python train.py --n_layer=9 --n_head=2 --n_kv_head=2 --vocab_size=4096 --norm="rmsnorm" --norm_eps=1e-05 --positions="rope" --extras=["capped logits"] --optimizer="soap_variant" --grad_clip=0.5 --decay_fraction=1.0 --decay_shape="linear" --final_lr_fraction=0.0
Each number is 128 + 32 x the weight over its row's rms, rounded and kept within 0 to 255. Layers, rows and columns count from 0. Numbers have three digits each. The size before them is the row's rms in percent of the matrix's.

# o: layer 3 attention output (transposed), 256x256, rms 0.0932, rows 253-255, columns 0-127
# v: layer 3 attention value, 256x256, rms 0.106, rows 254-255, columns 0-127
# up: layer 3 MLP up, 1024x256, rms 0.105, rows 0-49, columns 0-127
# down: layer 3 MLP down (transposed), 1024x256, rms 0.103, rows 0-49, columns 0-127
o253 105:088215119099148052178137162060180148116140085122164141146083109122148094172092066189173187138149139099129123112146160123158112141131123149079114125146174105117160152095197085158087132070139116136127120091163134128073160141136192128123090154176180139177156125123121161107096103109111073099149155157127116175132150136074127104132118097141200146158045115114085124156118081119155150083105
v254 106:160120107133096165147158150110214123161103124159129111183126090176140105181097124150167109105093113110150149116185103095143136125169080127123103143148119149121133137117173159146107100155151164107076123113155139085129069116149152236143133099170107104051108131090171085150072180168128047107137093161160151106046150153109101186193183158150100073120087165148102168177095109143113112052149
o254 110:090085099098097106111107083101109118134177146157096200103136214125157123105154167137160136150109190144075159094136128124122162165143113134131114121162135077195101171127164127120100119140059126173137100121094109136169199102092092159085162122078102154141159164124108165159157108096169153075166140126111132156198104106161118087137176108126127140120157175175143083167102141141136084150132
v255 109:094179162190139103120152132153168156150126105137129155150124121066154075056109128082122165137082145098148158113148124144179155105159209125066127126153151107130066142116099152088142087120134126082160094133149101137158133135167101161105073127149066174142160135075085106186115112167114134154111068126103133115143108109110135168119101111171103128113082163113112148089136168071120101160148
o255 113:180097120149175191210114115187154178086111146133131044176133126131137066095184149136176110111120140160120063130176170123106098105154140109143160123133168115163123158113121145115184152128101128133157083218126149122063088137111154100141103158128106165141118157118133096089212134143179145151137099081108129113144129152147089081120146109146170193115104142121119057158092086092141179078111
up0 096:125160136142113150112121122145125123076170069140102166157118132178081196101070141090129183079074107140118069109151119137194110158143149094150119069091057153118112073103101104102130052059121100074146119121133121105122194090106133145111111134155088203082147143166071101110127076126094108092164106136083131118103171107115188133135118071124151064159169085132149121140141095172116135140129
down0 102:136136135119163116101116112184095158124125138201136133063144141174137147113133108166124100099122157181102099108118145121165141166143134196090182136181099135114143113149120129123150165191116085174087188173177157088135170040141116156165163133084106110142109113155124082148059096113150130119136122169209116117120081089116163091189151111121126128133047153132110092132156117073081117150126
up1 103:147208169160141148140131132150104175129123150081125138166119157163080153173164126070144166101139185118155138145077098200113120087184116105204149124151117181141179201209113123129187164137122084132163081080113142118137078159152154089086166177143110152135081087102038129111175106108140128104154139154123119129115124161156183122192085062106118105115122162106176100183163121095142174133101
down1 100:151109169113166103098144229103098193150099065111126121060133144106095127157192134120113138098060116104149147056089068104133116111136099096120074143157070096109146118128141100116143080145166203136103146157153187146142114132087095081146128137130160131169110119131156141137190139190118133078130101160127095130091119145181099096142085116093140155129130107170108084091134113116140157119112
up2 095:149169125119192119154133162073140166176177168101110163129199108153105055124142145072114153172126123102164122136144128086113135085124113185135092135187103168155121111176090073099095162072198132123156095133110106118174122130114079150154163153050172137103109062144126120155142154154139095133113190162164115146081173115115042108150082093132114135125177158132141158160069126105144169167133
down2 100:148125100130158117177133095101153158130132196157098119137102211094152177105140133129183144060140118104103106169167182196089153147120140145141180102143130170105120062109173142168158087046077102147112111136112162100111107191106127179210103154075102133113114151143179100155077087119093119154134101103076130123163110120089103173137112088148119116142177117135150123054135065083207132119116
up3 102:145146166067092117128127142136162143099109143165139128168164129133118140135098146163171104158127113156130134152130125087119113132084141097157111169129098095108100073119183160148135122097110073196168049195089085165124065101110165135088123097118169137148138145126147133121198128139107167165127142136135060146152169144124152110092136154092153103135142125140114099108064113147194123179182
down3 097:128129126185166159121108110140178141114110068159153116079082056142103154121088078094160133129105126145149151113089124147118123186122086083098101167099126132137159175165096198146126095168123094185095073127104150103097153122114110219171123140137141125105172141178104104153164100155171090120152065118164119151107181106148150105121122108136172130210142150111168106098101104114135112114155
up4 118:177156169142099139095119141120186165102104115144070127131072124132086093115063180181176094155115104178176116111100184168185103107176098145095152194173117207099115160040102139116120102134148139164076106137085123081086118116119103111115136101125165088094118109137141100137156145122163114137161079069110207103144176179138138128177171164090101084051141150097131068112112142198159163172133
down4 106:091172096129121158128108129121126139059069151173146176130104078142098081126123115092115154141131160087175152057161142123083157096148169113165139103161155142094179089147169120106140229115155123128077082112147134163112106129082107101114080144179159158116123095154141114193161074155156099131134151159091105136093081166052109145113138125068116119122139157145121086177117086108160191125183
up5 094:137139119137152071158113155151153138100116164133091151102151033093174126124121116150142139121147174102166142099043133102122059146168121124099133100103100175159138158099137146117125104095128155085179091112166148141199160134146133139139121094116106086124108099092184126141179149146132098174101106104119178115195059127098151132119136104174181171141043100114163098172127147158063125039073
down5 103:113171148174139114146149118125093152111146110120094113155168136100032138111090137152136140094097124134171136142140125083154106128125151077166088114079112115102125168129142102116075133117067109143128128155104117095147087150124157141132095124100130047145124107175112124075071102068170145124163137111160100167136110136168156133156144141063050118066165123133115161126107071093061168134123
up6 102:052149111153107103115074179193116120182116170123104138126102148067073169154088150112151122080147097136089090124113125128105132112176137158141114179120159129131101099166114131100116151123103156072143183057102127153141150125121184116167165103128137096139079109125144121121111156162178112128125157147175142112085096145106137120115141116133106162086129143078109141164118214118122143103087
down6 103:182145177117158118119157129119113130084154080168114148120105141061099151160147102129108116129172060112084152150155202182131134127111128179074150149064177134097102119128053124134131072126097150142127099117104171116165175133133129120122074145136178178174134156180129176095162096111097170157105117090137109097112072180143103110120088081078130135142112091093125173130138104148080119154139
up7 097:074184117139103175163128142103126102142131160148116148097086139165192141111125095089122107107105113109142164115163075180136015114107162132154096155143076155122178113141132127138150189120127126130092162137173121079080099145130163120077161133106088143106159131132179108107184130071150152063142137155134092106175124150097118146163105102095191141128148087122173128066164160161062142081150
down7 102:108098100166093091185098102148163104106110087154145073123160186130164137115068082145150146110168131157120131123136125112111124103112076136149168091187113081137185103094137158070166114113126123116165120088149102123106107103148099134198161058139132090186162115126144181111095199126100139027166137131086081058113098165142135128111095119122184122097122121079163117071127176139151076160107
up8 093:123108174156092146086079091148137170108126209135097127129103105159121141095141177167138164028100088149073081140121125164160067150129112128168117080084134171106178115105171118151131241066126123150150084111101093133106114140164145109093150113188122099134108152062083113060200186055127113169092091164107145066127096139122124131130123131131134142146137137100178076137131149152129191124143
down8 090:107114140119151155140093144084131106170117087164138204154188161130159117144119101090093051124146139123083122145134144147129129165129116165135121154176105104134153105131081177072151120138103069113158144082127136137136095154112110134127167156122182093164123087098151034113136080086103143109154126185154111130132086091134127089109114231111097097105139156152080155148156093148081125165131
up9 104:046097154177160185176099108064128128154169191130124176154125123101144148140129087129167100194170146104192082150137109163129111138134123137129132132060137170143104075141126187190136092122143096081104153145107175063079108179132120087139185107122148100152145068077104133122121108147088080119092154079123135134153098102093107105243178102078159169163075123157135169170108125177173118085081
down9 101:113128108152141086143114089146180183202158108147130141160172082133195100121120160110086111073101071141134120167121127110054126153157174111106149098174149172150149105127157142110068134062175122139164110119067121127171106117177174098101130114090159077119101191087135175056095133147159076137090091168159102149137107121075130111200144162105074112177123122181134066157086084140111147152149
up10 097:094082139151134168130113092113206088170202073148152146133163093094101136114102115110107160141175178160127136159181110095097087132124149101160097124181126125192112135154112051118146135102127148156138157111160170150161112126109153174084124168125074130126104140106114149165139122115115109153121129124139145074091160145099118164171176123107156143144085179072161137174123131136122101157116
down10 103:092083124111130132116194047069138146158160153082132062145158087129118133157111078149140106207131147139087128144111138120141124095159110156121140133164127136147103127075180115119117138123166117126068129175139152134102172105099206128132088091164102073112083118097136175076094156095059175144131119124140146103131147103121105112151129125171183132124097122167129133120130161197095138201164
up11 096:125144148079154169115097157102121140144115160112127160147125156143149102106112094081107164135116071147147085186093122115128117107135134151136088171067077140189153182160161141149107136072120160110178133153131110155147130066074076162154147151131136113078149065127170112172157129176130169123120147182086128172153072113135148171071174081007139179077094184192161054099101192152083137125124
down11 100:115122101181075084099147148225144108118085143119127181138146115159121172106178177158175089147161174190129131134149112167137142182185111122036122067162109132189072099161140084140073153166096118176140133144129144122130152050110193131152189139146100146128140101144064138138163100135150101128130113120107140109153140111147159106125075121180164104113114034166121162084136122127116107135092
up12 103:070167191126079174119095100202150108110085125129114171154100086146184143168113100139152115142166111094111112109077080143190156126110121131154131113113088174168191134162138080096112116164164138111161125135059135125178119142091132075080126198129104127191139111111168135121131143142142163091160136122155135125085162133139137158100144160140177155114204163138161145098125116105121153121156
down12 097:152152071171110080118150105162151184185153139189150149134090101137158114096128112141148130170093103095094117117151082112114134085144184131126103107125060068122099139101149147077162132159166092073111135152097159101191088070127141142118169138138181136096123161146096155092151126198168128118127135157145086129135146186094160067111127127166131083136155122136123173175116093111143132129169
up13 102:113183140132133097116096177120130104142100118122118134088098125093124160145147132132080098132100125150092098130130094172078103129127126110117125113169089105115116158145158176108147178181157174126064141107110124122124065176070131173115202099153123177101115160161143061196127112108117089119139114102167069129159119153090154135152111154159140102139061084087140124068122082102171151140069
down13 097:142088168114119126142112176134091111110118103158141127145082106114089139134149053149159130188135104112163076143114116119110114109124105124128141150078098147130089103160073155143119132065087137120072166138131161157039146113151188184117149128127161177104110128122128136122134135115093175087105158072097105140117165124135095150121108097134130094143120160163150118082181122166124131123078
up14 114:134068155154129128102090106133084151133120161085123124108097131163128140142078097113154131125133133184118150127124154118165140105152127138124085133135118092171069121115167070121119140115145107144115166174163139102124201097097137092156174157094119162154142196076127105072212125168162161109117166141085115145117148147133206142138178082054143111078056076203124097139129201198181147101075
down14 104:086069142146083160124110118120154145149129070147124061096051142161171148197117183123120112194151084147139160146155150087095135147140092114080142170134117137106116134143064154146055104173099143146074110126138114127165123065136137159088115048140151128129131127091148208106183140121169169129133126092154134122122106107169107089130102133078114107119123123131103158107154106110171102094104
up15 106:108110114118095120135067151131149166100152128085083117125113154101152113130114098177106099148168105128172132137077125160102108090174114087105098106109150132184076111110134157160124133180047188102184154106132081146134140145089123098126147139120165075095129150117099176123140143124141079095141099155132201147098116072102124217172135097106127132149067092107168158114137090148174109135079
down15 101:179128151080128139100179081145143148055122131168133139067138160152132149183109115077139095103128142154118145131120144102155082146101148097202123160088125111160137155150117135116118104124111147090103078084079123168111111098081148121121092107189159085093153146159119165143107086112138146150132177121086143140054094146148114092115134109084081175181121167162169115128087120121139092142136
up16 105:148073135188166147143130097118182105141190132103086130094115113092177140091156144125111110111137089096133096081118162109109137158106189168177164130104150101136096100147162171108107122096150182099155134126101144117180126093116159179137155063125098096163096136084091159167170133243138107128177144144146068116117155074139174178128125100119107167116149104116106160143105055112086096124175
down16 102:096146167111144167184126153121124108102141109108149133114112104158079112170136147144108213151105115167117112159174128104138168123096154153090156147183155143080156136079110115131102213149121156100115084158120139171094061177103086089114118150128161122110130125146144122112151148115085132105129047132160150139094099187170129115099134115082096086147090135143099059131175148110149178099117
up17 098:135128108096126176115147103139206092080112154075081112167121094023152125160097228097152161136096192177100115084135142165142123106158118115158093107115123135116178097149145139133112112087075162150127143046144139120178065121122122119140079120058112086051086130150071194151135127163123105167129131094101155146151099165176098154152123153112154081132135211153103148157139159132144152086118
down17 088:179091157154121072141151199118133131139139103087162101092067170158093144140117071102115107101087113085113119083122165129081132108188157128085118151137124137166140152080111163184180141108128086124109060107179155144121145089129127098157115163105207089243175148080125184100098152128102098131124161078097104141105128099147115094137126133091120188113126110057114071118121176087133161066150
up18 087:142081109126126132114125105137146078138118135108116126098154111144182093151186143095146179144142094162168126133087186077107149131151090145142167135089149101126143128125116109119126065178125178143147147095110140145140101109112124144085108085149134142175081143137132083137177152194123149157143088126112098053135149070124101046092083160113137142128126169080141121107121086129170052104087
down18 087:152117155174174137140096228121143154154224146153095125143114152110053127132100111146152067144098087082088117149102103125199145101100130130118142174189134155160106110098093165128117151136145146174090139146172145079075155113159097142167184078103121125130162127172111132152107107080106108085150131073122132148110130143163119198076119111078123151189153091163105098101135129079115144217126
up19 103:133137124127114135155098103072080090113110216143117188141142154173155098105091106144106174139144072147167088179168082120094065113120092109148138148084078157088149128194078090115092143140140210141136120118142138154139106105185149098136158139112132070156116116081137075083098177065128127108099120171114151148118119156113119032113152147139093126132160134114103131183137161172110115086100
down19 096:086110142140124098097176184098155124115126134103116113127119066113141176121174171095080089149104112122114111145104201204209167098132127068161148107156168082118143075129119168185087113121175163144110110100112137145132114169106110144165038119112120137086097091156125148090142102149117140150142140199126132149134174114105128129105158102109171113149142102108109094157073132082115145152086
up20 101:155145088154170109107163189118109111126139094134039086107129151090072124131096112124135123143062158131106132155074135177101077185111152148143138096167098150137134114141164111096144149146096173140085143168118159108100168116106103141064152177135157150146142163056096102160147149163091176128159151176142126147139084117136130145063139162102145088111107194160130111114160138072119153130119
down20 104:160094208146056152145140141152156089129119111064138104094125121176106176134156215109151105129070149099066146132126122155146136132082161148089074110159087073175155146148126172119088140103119137110151174160139123122103084062138145113130060083087116139093161138138207149094151122094178131178186112107141136143142056111109069107121106130173120095138140138122107138176147124082100137115139
up21 096:104146121069074127181074153150137165111092171149146157124144083113137121137150099139133114121114094104066131160103194115174122177154084137138103124030128128141141099177168061141159119103107157118142085161119186207111121125121126169153199142123159071160196045101081151058049085143133168070190123119073115174154168132156153160070158095125152081152108144123155106180149174114089160103108
down21 099:177093113101166107140103076116157149153126074176112130140152160119072153122164102194162115121082125170154195163138104172172038116150124091187183131132171101104164096143138068131121147095136157095143150114075121131112110218109122131099095060087126159167103107082141108195106085170124142112138061106140124151118060104182138115088163107141083189105125130116125134154134157107152123195148
up22 100:082168111133049097103167123111142104142136139155142191121145118192107110137087153108132138076107163098190080059136127141162080124111155080127153129137153133154162150114043121134127161135186155103091123117156170072097098158135141164095169053178066154093117167110155137113157153168097080086102094125141106132200147163146165229060142184139091113067110097141147070096134115110106115117137
down22 102:141157111128156161109165061133090148121094162178184175164115128071103128107150067140146053170127177164123134137135114146102137149173119092114166102157117107097082087121098116199087180179071097095092103132116137125081139109085169088132096148061118163100139146157169136139129156120131115128077152112137105084128141149142124129125083103156123161197118135066153116077130129104120121156144
up23 106:107112140085098109087139132145134205116165115143096086129155140146164135123116144168102092139121098093158176152133163167131082096187187106119125113148130177116191077125147151155114100098107120086109128133160107136132195142143131131116159211107182102112179108093184178102109146129132063173097153141173152154109137122104145148090205142115136163125129124111148114142151111116123113112119
down23 098:138115156108106130118176101156134170146088187110203121095119158148113133115174172171144138205040134177120133119132176109178184071107182110107118170117145139162154132184117181135155154117192127147106097096142155105168131099139155141153135102148113145137120165116121102159104078155122144123143079159152118040165126142083092136123093088152128113119118112164129100058184124142121153136090
up24 101:137109130090113101131145139114151136061103101114159161089131151108127105113127135165082124103149190075137116092114157075189075129127197026153141116111159113030065097111107126129088120170131127092119165187082125157090120168157125101126125160109121103111171125093131111121113127130180135108099108107087090183114054133121105185158150138157139072178135163062152156104146140170119151158138
down24 107:086048133132142078133078115119148097110109087158090109155091069160118142101109127072140103100105122081104155127113125071106052107141128107111173174090126155104107094157135157129097098139100100073154143123109116138222102173106147098136189101100140104137074125161120171131143169121153168149104134143067085140086168085170123142157085168116088127063117114141180112174104145180108069135135
up25 096:150118122169088147134064120117098086124121137154155142161150124107114130100140118125174171190150156165079114123162116191156096115089131132086099129114118182127156113147151193128122134098067129091134123089146069156144180142172120135089158151094152136084114174126176102145138139127146129152138102172139165121134132161136076131092159133136203159173144105134123141150087065188204164096083
down25 101:136096144180112089073144117096104150140100117094102128116093142112087142198160159130074123170113100117097131141115128068154143131117131142179111092122119070186139122122140142130149114161132103126126140128106100082153187152124100111142125123110155183196147132159082173152081150165143179114163065098165038153148100141164122040138104132120116138124072162082157132147158128175137129104135
up26 098:113130112074164211123161107154106150133106117123127152135125147172141104057093138156159179147126071126138133097156171139170114114114107159138100177119104131124147202144159111154096136186174182052105147084058169087182117181168153147203118131164111097107131107163108110133117144107083149114128170109110105110146205251119152137125192181133181150159134123170138181134130063148150165094180
down26 092:112083090100213138119124103136134122143122138126140105163151190107114090097114113134127155177178168149147103133174151149122096130136049108086185167134140086110115165183097142125127079136088121140116146124148140087118097171095094106164083115129094076154154052132110149083153133098196171100142066109137097141151086152121168140116102124213180193144136061125075108153159093120177098137104
up27 097:102122105146128142166110139110091119133075133125178113103124089150178054122103156126083110101072132110124146168163096171187093091105066094145118128070162172147090156131144103112164115099102160072112097186095162160063147149167138137183111129211092151120123124151100112170126128104111153111126119183107121135177113110147123140120082134069152092115219178116105126128135081147098159100104
down27 100:067135152180168120101146141131134121127085116130143163122145115162127077072115130105121095173171174137113149170139049146171199120126141148144116201076112080119106170139131130144150147182147136167102138135123126148109092077072098110090132129101124203168112120176105103117071119211141145227105095134101127163096101174126128096174135098129154161160094150102159121112117205121105150176134
up28 091:136132102148155174200095106095132079100077156108107111165150117131138116050144152132112120143145093131148149163160144153114106107150185109108170115118103122096096160072141188059157112204144132097110152105081125116095115153128116105136146105088073041124171152140106196201166118102105129136095105123115086063119144167141125163099125134103126094132137098125090123082142119118115115094149
down28 099:142153053133163110134116109171160134086158127127097195187134106090100124136110157119112125102105087155105078127156159127123163173125161098193111127186127075104084090094123170161191152127112135117125136111173134134122158144186138143180156145138117159133151127142165083157157176122115178130119154117150202104129104101095108067139068122103105141125099101174098165111129129121173161184085
up29 096:087105166151197115155132135125122126113082119200194125102094166068095126093155122133137127158117180145156153085119138132099075093115078118198172099137145094171093140162173118109131077123125148156147112108142080150122123191124188144088163134115130166144123155055198146123109116096095123133148134102099149135140122144111108147098134106138126144128201147131129122180083152086138098147141
down29 101:133085097091104163167117103131089088139145128084121101147149142163089086166100128154134116072101020114153132149097132118110162164162190111140083143118144159123117182160110096112103159158159102147117128191126085088093140102151087111137102117187092104109165123151158151132095187093106160120108153088192123175200163158124151085200099094167124105120100085125161164136139163105098123135119
up30 099:095125162155158112136111106092126094139139152058116144155116090143118058115157092132144172115135134136078162179095141131191034156125108151133110135139035173120175110155116156150159116120159134161152150169127161152207158087111044124110130125116086075150148098117103133124155127097076112127205122108111098106106169139155147111120130132127168058147121139110147184171122133102147184123125
down30 106:146134189148140107035087110140147120114130106068147141137143140187118116073169106142092115084111182110118071181131113099163156069147100067113092067103126130076137103064134162213112114079126096136087113134121131141117105134180118104115122150041160121165119158180125129157094117092149069094139102145097153112111117142188169130169129113114126130154100114114176136113140101081110127165174
up31 099:158124082115116176134137118170119123127133065082147104159104120054173172128214116103119129074150104199129128141174117124120138137158089141174095046108145110169117162191075149094123149185073108147200075108090155164161112083199115146158106136142097137128115117091112125148112148156115122117095120142151154160118117165126150085197172071161095133167127179164151114149135127141117161085129
down31 106:108111063183117133115197181190204101112118113107128185152127096086129183106104193109064096128110125106105149132172062108148147069140094087104191059108158144183176120053148109121195156099107143146104078121126143118159104141140120125127056094159151147079057151099159124124182134110126091151126146098122125135169111098128186110125154128157190164136075178105103084068124111126100155125110
up32 110:169072195131118146125134138151143152068117114149165139157150122091101228127096089143193087126146176129167198106151127099120091129085113090126156134135098176191102129147151155102183129120077109115135082091141111129138084156122122140118124184087134171112102131114103170185146174161160090084087115054156183143118153150111155120123149076167144145149109162124100174137135118126117136126141
down32 107:117058113130160126095089131043196132106089091117065132133103125104144083144161128133138187099145124123089145174128137147124073145119127171084138162124176163111117117134079091124123106181141185138112071066143124151087088086103100147116101093144126142154109113135157097184131185149076143090122130141142142139151139125114195100106131152142151131100105177110141110086156088101155154142156
up33 102:112127143123113117161185160107167085176106141087082164169105215123092135119116082090153114088149119136102095100168092105144112150167108115143115165179121115190185100192184134118107128102146174092152165151103099181107176119086123156089179142170117106108160075153124090130118146150104143094136131106058127183151131065131143057156182160113159151164135125099144145100167104135161108207188
down33 100:180118185110124070132094102123151143105070118108164128162116077117107178110133133104106109141116098166115093168124121085147074157120181135145037119166101188102109171084126112160147149114106131107131124136112115133166174087135182126182113088153111127118079125181129102146138114143077114173098086076113162136122153180112113087129171147117057143127082154162113168156174112132167098135113
up34 098:134153203115170109157156190124177112108118158150092133132100212117144095124108089118132154110120133162071121060082061087121103113144070134197067150131054162101152097104135137136071153111124131166116112171177120122102184126161116140145090102093137113126194126165153147153169112049120101090116117099153137127131111111087166171146153172163118166053160146088148086162146085116149092141146
down34 105:155108102184162072109172115155151084133135149127146104096076117119091134134127151154123130131054098143095174166183145147172122111167086104151133090131150126077154112155156063174106075163150181074126140178099148114059067130126161137109122074073138109061154126145147128156158119141172095156167096137125122176070134135075131102118106088136146162108139175146113146114128141122137092095102
up35 118:145156120076175096110142147124125149110077159152139112099100131138166124191080110143180127146138128055114067172167072147174158105067158102133090082114141176164115096170107108071140178136179098105191098100155112125181168114110132097078147108129155142091135127125103148154102168104077199121150102182102088206145138177120123140153129102130120133102083113088159148121173064132169136147118
down35 092:069136080122134080067177091142156084144123161054095106091094103164177136115174172115142153090075130104133135185140059073077085090136097136178122124141148123103162109108114160164147085096117107103052077086155146155119183108147174128120112140070092146171108109124107100177110149177175111125124061116069101106145131143151148147193138144151141129055152131121090138100104135130119125123148
up36 105:146115164148105129111146147153152097116151122149157097146148092112105154103097110120136168149119108121147181105118159110130113084154162089130136166131151160105105138130084094100134185062150146109139108096138141150075128120083128100167126177158088072173107134183082158143092136053171097060098158112145169050095135163137137126169184148097126135122055158104087157148141061130196123205120
down36 110:153125138122116130096186134079095188093131138130087115165096144180110143147172096111165074128086101091124115169115150079122139117106129130144133186123112116113107183111094121167151062145099129106162112136168118111159150150137187107109204123105102104106125100083134031117103117166139138136177139150188128144125147080108135148098091140220116149179150116122121173147060211091113140135142
up37 086:109164159134100121144075171061165124083108174112135142146155065113155109099103123170130146117077074144126134158113107143171116145099101063067083137118126097148115166134093135095153167141108094130089148139109149138094160179165111133146093146120122099133171102132153121102116086207129113050166165104159193157143176078143096161118093212141136146123114170120106122138081098120084135151088
down37 103:101075153151113119090085099123112111172143189109077154120119177110149162101148143125149139129124135111162164171095186134147159108101153182053103091112125038124176149073156124123118104172072149159130146173125130148132141085137112105084179104132139111120164162131146163149086133148169163104155141092087187069136125114125096118142153126185104058109162135100150110125119133095138169115141
up38 096:138106128152113197120094159129123114126088129145071166146152118091186089155184171097127150044180102143138155109122125132190094148124169136161112125144110145136104148131154100115100159147147163088095211106166109135155133084157109150099143177161133207162151123124092175154161135143155055139068106160162143115191133202107129143148161152089161146161105177125136150162110151154136197060114
down38 100:221176117094100139097176146111077105140110146183179135092054113123153131137128079154143072100142152138129138148138158177172164070115158130146110083168164136101123155163143138151132079190150104123103139111137111163124150156102129108073142157150104111137117202099146155080114134080159109172106123089164150196151087132111126087126114132112134140179153139142188111129136144075124134129126
up39 098:143136177127115150086129143152154104134143165071121125113103190138103199131131228134139122073168149165185103156120124091113103160158083087080142138118166145179130115144126138136096095098119117137146148143141159141146125127134149095103087148086168194178136049147123071122132118160114108123181112181131137105085138113085152013075165167133111124152113154118102168096105106144125163154094
down39 094:169083170132084172201154106079109135108125127125105110150185085174117148192078102083157094108050184160156085125150188157152128117162144161119114164154139142110115161127135116118107173107118152087182128072161086139126136136141138158173116220064199120154148156087188092173129114105133166079104143067141074143187138120125119185125102146119095157110136149111090120148133081129099090136160
up40 103:183144118126111150163113117101153110088147117132116137145103158216126087133080148123182122146126109113149150144096058140164067152154122080110085101093106109156136171156171141112129102053185105123166144140102121108173136110104121168170128108161140174095122084162139127110139174162069152088132156139138116173104092142166085105114087172114075100173154130141161167108169135125121162104151
down40 103:150059093090119164079136176155133141082126155160150208080124162100168154091135142170129070124095092115088150113087119185166174155102136076115065195158127109132115104163101061172110154089153042143122147146132154131134103115126114167154122074121090129117121123114144104144109110136136072144096139119178129114121153193166142140182128113150113174190153129144161120158138118145204149115149
up41 099:119155110130119137069081086151139175098134161152166142079112229161054104123128117105093105087093103124112097100165127156162109168168084098196104153128147146101067121163124157099160120125131115149121108134109078184095168095178084171114142108153146160118129153075085079123118134141127153128124197103116125132118049060124128165102169092087108139120161122144157111187121126090141156128134
down41 098:114103155091134158100152155111132171123151118159067161132173195174128119108145134091094201116115181158120120110091140020140146151124137106073134139137107116104131102137101161084170119091148143124140167133125087157145127154114182113114122133114097114202103175167044151159121121199129160110070094115186166155168082129114129144151172128125098120090082127075155116163120160094152134148102
up42 088:134057152123118134142133096080165109160115127156122103129091103199114182142238136121078119147136178074105102134142140127193062154077161150113157154137097120094101089131151128082136136133141123124135165113136107147072131077085104111131108120114109122177124166112191118098121165079118145080123064099081035138088168151128132140139118127146128098175106160116142096127137193212148073140121
down42 095:160180112121112079163139103118118108128066119130128127139142145137135174160129122081141116077169061153131142166139104119106105092149150213099117144181119144146146160115152111102088130152083125117156119120145148116092125166133068177133143086147133139110161133155074113132139119112098125144128081119125133176119134161110146171173147144148087074118207159060138161106099146168113119139148
up43 098:078118147137140113122107168049128136157175154069075137074108158149145130183145170137035101173119120116129155151145089177137125108091169135124168093161120116244133110092108185138156074135139151124154155181136178108145138149116125135162099075137104111118127116058183106136133084079151060094094169127068110205126130096117105127155111156111125104154148134153067131129115154114149157138134
down43 099:155082106071157155106141119197075181099102145133175106100143119100124141106154139090107122109154082137160111184115091123191184125124177112162133062107161082111179130135165172134133179109142134126105090165122127103085173158055109155101115186139118134083147124153179159132152091171069127131136076162142106122147061147086126095118161118190114092122110170128137155123164115112040101097103
up44 098:064126131084173076163174102092115098127165140139122098077140087054116166169155163128130106133106145173114147159158131124133088087137164165125089127111178126150095110108099160097161137095167166155103165091140137100131060096155141132138095172236133126155165120109141140161068114138096138107162090177084128150141251148104141151186171131140096136129133108136146157163192100135131086146136
down44 101:119144151134119109138073147086143096173095140061075116093117061121114146147058110129114133146156141105148118212139133094159119165108139101163123144200099140123128099144134140140168107020072127130159149122128110056130130169112081100161174111215171163171089115100101129157106079123218117157126138089127133137157142139121085056107112115074110083104120094081116150126145126150146140086141
up45 105:144118138114095181108123144122123137129128113109153188118103156121119159125084135097210129083079113069104070172139149139101135100137147146153155174114147194141196185106137155088124150104086129115163134081116168062190091122163139109121116134115179159131174134066115102096114046140094124121089120139129079139142079107158136124073091098134111117072126138060164097157146094119086099157094
down45 097:129136116117107097145126118162058141105158145156177062149139154113169177125207116112096111133131162152140165075164132174131081131119064102127091028173097123132140171151112115138101094116138111132124100138136069106128154172175124100170143107077136062116162136133139089158067127132076119154160149171100083179150141155080107119144158110107143117166144082147092182128087116131084123118065
up46 117:109097077077069091186104124108133163104107113132089128126105092073121159142076071145161135081163153127121154160137173074149147103089145198160125177062133109155181070178115148164128069096131115121126137121152159115133103107134128094073137166101155106107104156101111098093058131080086095152136113123135107130153099120180118106121149153134123140138160140125065111159161179152173144130126
down46 102:111144151143126152148145166129150146106088144090125037077137157182161107068136157118143122136148169148136114109133142180102145125191148094105162100175128088165105133139139059097091112115144090160139054168113135186155140111190149087165103210129118053086155109146185120145143122171179078185121165167154089115094101139150160123068085147144118151156152172100148170158047126074116106124096
up47 097:106123151125150158094156110189142148130119183076093167175123140070167132135100128128076053150143144110139096141119117113101122098170119192121120130076103134144119096063104147070140139096109128126172147085108075176138131077135177119125203137167067122127105165113119162078095177106129098189141192127084136185120119218113164144147092121058126125104114165122164150206093152148155108122107
down47 098:142129167074131119147122110128157136150135080145108147109128144127180110094190182115144161136115134124095112056119135160121111149115127136070103181130128142083147085125099125172182157080103051104126125087134199087091130117178190241135119108104160135135143090095133130143137110100061150120124087145189107146119110111130159108133130130165115077138084106194132090166129060105144111114128
up48 094:082126104128145196125130153114185164144105170095117102185131156165153129134122177170142123138088126193107077069099159126134187163077140125111181111174060086115124146140093153108087169109134162127090145145144144116137175124147085189097072238097139125148169091139109120138089106121182137116192146098121131123190089150136151128100109121159094181121171141110162139122094099178124124118055
down48 099:179112190137104113118107149147149142148135158131096111114140144122159100112123134134147118168108116106122160178099108139132099110090126085091147191093110144137086092187176177139145068185093137147167123140199168160129165109069161118179156065177147144106113175106171131146099158146175134183085146101138069087078147129108081094185166120143158143128108136146102140144129075129138083114081
up49 099:122120113132116136125089140135172147088078149124126157138130111118147083113141135079121121151161171134184080119150118064135136116090157136122129127075170117116161183158100141119130079115179094092130132111151126130163109159168104171059098143091104148147166095168075122092129129132132128133183124106116154137221105120146114052107141130109176153183108112091174113157098137162083135141133
down49 106:161143118156103094107121160091064117086088052098138141102111137132104087183137202075090122112135094078166208120140102140070121131120094086186162151151188098136169034121156135157100157119158076074159142151189116088092127115123169110135140186110079136114155129163146150126147164185102105124070156137142123152105105103149102130148123167162106169093176100135137143117146078082100110079107